config.toml
d_model = 160
d_mlp = 640
extras = ["local attention windows", "capped logits"]
init_std_qkv = 0.0687
init_std_o = 0.014
beta1 = 0.93
warmup_steps = 200
doc_mask = true
steps = 11591
Each number is 128 + 32 x the weight over its row's rms, rounded and kept within 0 to 255. Layers, rows and columns count from 0. Numbers have three digits each. The size before them is the row's rms in percent of the matrix's.

# layer 7 MLP up, 640x160, rms 0.116, rows 0-82, columns 0-31
101:138139139089180099123155126090148150117171114148080118117118088113120088089075140095137076126154
100:178091177156114090173162131124134104130102124084117114190122146087154166164068128075100118167105
098:101126060200145189110078125142101147077137106169069146133146159127122111129092178150103180119122
093:122175188130129125197152075118091143161110111100091119122123109138074137127113114163151132114142
098:152104178134086153154156143111170106161176077112035144103178105135120135124182087080074122121131
093:098139131123159103101070128133077103057136097147151176146138128078058135093131077180112094147119
103:102112160109129154178119128172099129147103090151168116128123105157109194155054139097146136118187
103:134116145114183110099200130069115122143128112176191087123137139155118105119121114146134126098083
099:128083114156154112091141118100150125185141140068058169152096152089107112135163120100118139206107
104:105133070126168167085152129150119118109114131183108110088174160126185061164159086109169123093141
103:138090140126076150120140134109062118168127170162134143108078173090145174130105097036037153153177
096:126171132083062139160157127105112110122075103148168103158105062099098166126186145106156136157156
102:111144213154127138170073138080156192169102086092106117127193111110116136126188096102121111101094
100:070116165104095128146122106164139136115104131112091149116150117113079167060134135129051143159100
102:149109097097143194088102180160139160143156120127111127155131177171128071133132157151088157091064
101:132141082139170142103171131113081166114133131101157125093149117093136141145147116134200130057124
098:180136114135121159096169140149095120162152154170118119154079127163171086198144093128080103171134
103:113146084130062153149111142132095130149077097105073157110158133049081132130147124086113092129140
112:145134105139131098080098196122139136173106116110081146146096095081134121093162138139099141113101
108:130147065095143103106153080133144122090171071113084115170112131131148119153171141122153154166132
110:165190112136095134159150154128125116138153109124071098093082120097223173185151165141109168173142
096:110099148163136075102137089154090111186075130143109092190125145169057148162062166145155129097061
109:206132106076133126105120127140167111105106102159082167154099093114107121179112116107137076160158
084:077150104134131130110115102107191115102155157173091061172126151149133120078089051114185126145160
101:116119099152154090079101124130125140148114136153121209131172114160154110079085151120095107162131
108:129139120154128110083129109119108180129132147141175133164138074139176106120156114132118115114146
096:176099160118107062110089135082149082119118144139182190178103121140083130122064121116131139117204
094:094161154088160089124102185120183131127180115083164100160134114175135207112136142114088169084229
098:100064163126132169158148165101101160105085094070163203120105116120143159118133055066104146125190
091:119088176103097137158135184115133186079187175132112092104160123126125117154151151107054171141065
103:125145148064152128141173198104118068153137146131130111156067161115154172155088131130113156137122
088:118103107086110130111112164119137133139113124128148160155078083157151097074155065068119104104098
094:150131159132112185165091179098180118151144136096101108117147053133104145160150149092125192190118
105:139136133151110120112124093135166138195145119129146106073115150062142114120078109146104121126166
095:074093190159146118115154160102108148128142067071134173104107128162062129146145137102118099163164
091:144104147140176059159132149093157174160194089131171070114159096145103130070103098136092101135127
095:134161068176109117169108087105108166155165125087157106143202162101107143099120173099139158138113
106:159114128127177115092134174187141164092116102119101111159095118135113110109134136107119133145149
093:125140088122105111187086070189168169128118192128105121139132110098060121080154118181165131169152
096:176084171167043147133147106153115109166139125122079152104129131103185138123174143134098119102103
097:093122121124078110077147128107148145140126132061131159122163125165123117139212104110096094141115
101:122113124059141105142179114111146164134126133169074214144165193156137165097142107159181087153129
097:142116107177092204112156202060145106098129163125071099158108068099148145118146090089172135148170
093:133165125114140121119122111078126139113108127150134169093156088144153056174158126110119095093148
112:146158144152152124165138174161127089136155125180100088130071134162136164175163075070139107100157
102:144139077101161120126126137115175114096139134155102106199116129161120100133172121144035156110113
099:113116159124154128142082134128155129139081073194163135149155099098138128167144092125103114174111
105:172079140085132079088175093220131163139176098137148129113112113162116134149162130150151181080144
086:113064122114100124191162091111118137123096148184098167098091126057107151181087099114146108085133
104:124128136127101096138107063152115118188146169144105140138140150080150161147108169148070129139126
096:076163156065171105112147127084112109137096118097122191207129087121085112158145120134155126124143
109:152102138105116141156111125080158148185070152081117170107137078106145222086143068106135109140145
100:178170088152135103091070170108142055146104113166101098089126091135105094143154134179055099167064
101:163135120142149103119092089129095147121096051174158145115147110124184081132143095059203154149119
101:053078121092153120172124055067100121146071175080144135113168138114177091105116117058128092063121
107:144130132134175168109145123164089095082157061132109106153039142172095109091173142107145146145159
092:141111047111166143141155108102103116169121152072117133157160179144105074119141123109127151149168
090:146168043168123089143158111154110121127189114158103133108165150140201096148079147140137147178092
102:135120131118150168115088148182128094120145119116118138106136162149128160156090137182131132161191
100:171120145125126208125149158188185145140068106140104141139150180166158099072107109159046092171093
093:092147163160141143116145141145087097146134059157153076144111125180142094164154106076132159102172
093:111126145163045140148110110132095091177081146165204083098106121155159143140167075125162099134069
091:128110111090101087113108132138127119110134134166119188183133140163103096181167123078136152168144
100:142138145134065107122166107082105138185054153096167147127139138201115133106158097178162105138145
094:123143116069117141113173114110167185131148120168123118133182112129182127149121109165103148155141
100:160198130152101112073082053129126122128112078110120154157148127164166116157139113186152148082093
105:149150155090195136080192131152139083081167126099162111104159146103100110121168170125140122180058
095:171050153117175080114107069124112172126126124131117138118115153130145120148216157085142122114151
108:105163087163136137095072048122135104096113087129153163110093117187097102084203131092137133147097
105:174098101112146090122160120118040112126177183150121100181140158100124178130141126158070154112125
097:149123153176106117169184166113152143247088053169110150119160160133109136109124131159114215120155
094:141091096139146114128090116114160165156115090098092112122076107073153146194123132072065102148126
098:145054141148166139124112115168096135042142137172100150175094109132146081135138192087163080176140
093:127089138136116118178098099130096132175120107159160155109094097099154129117176130133107143174109
095:092131122184159158104144109106182124084051096149165084180098151154151096105086141107091105135099
108:124141069096136117122114107167117099173178123148097122109120112148191141139146075166130128162143
101:148143168119163127118148070175076106101181177122166079095148071153205134093122108151118103153110
096:166103161141096126100164161180126119135113138147096148110095118123127098189160087191130097110112
092:152148070108120185041086160136136097114131178100132148144111147125098084127178159150163100127123
105:116121176138132141093150131193154095119140125106079176140115078160126081118114101145138198081099
093:117073171087128114137122122137083081130184096111072124116162118164100136143141132079171139153148
105:197127070177154130150112083156092087157143164203137109118140150106090107170120178108153122087090
089:152099123079139139099063203138121068139126171163136122145130119162086162106102101089154088148153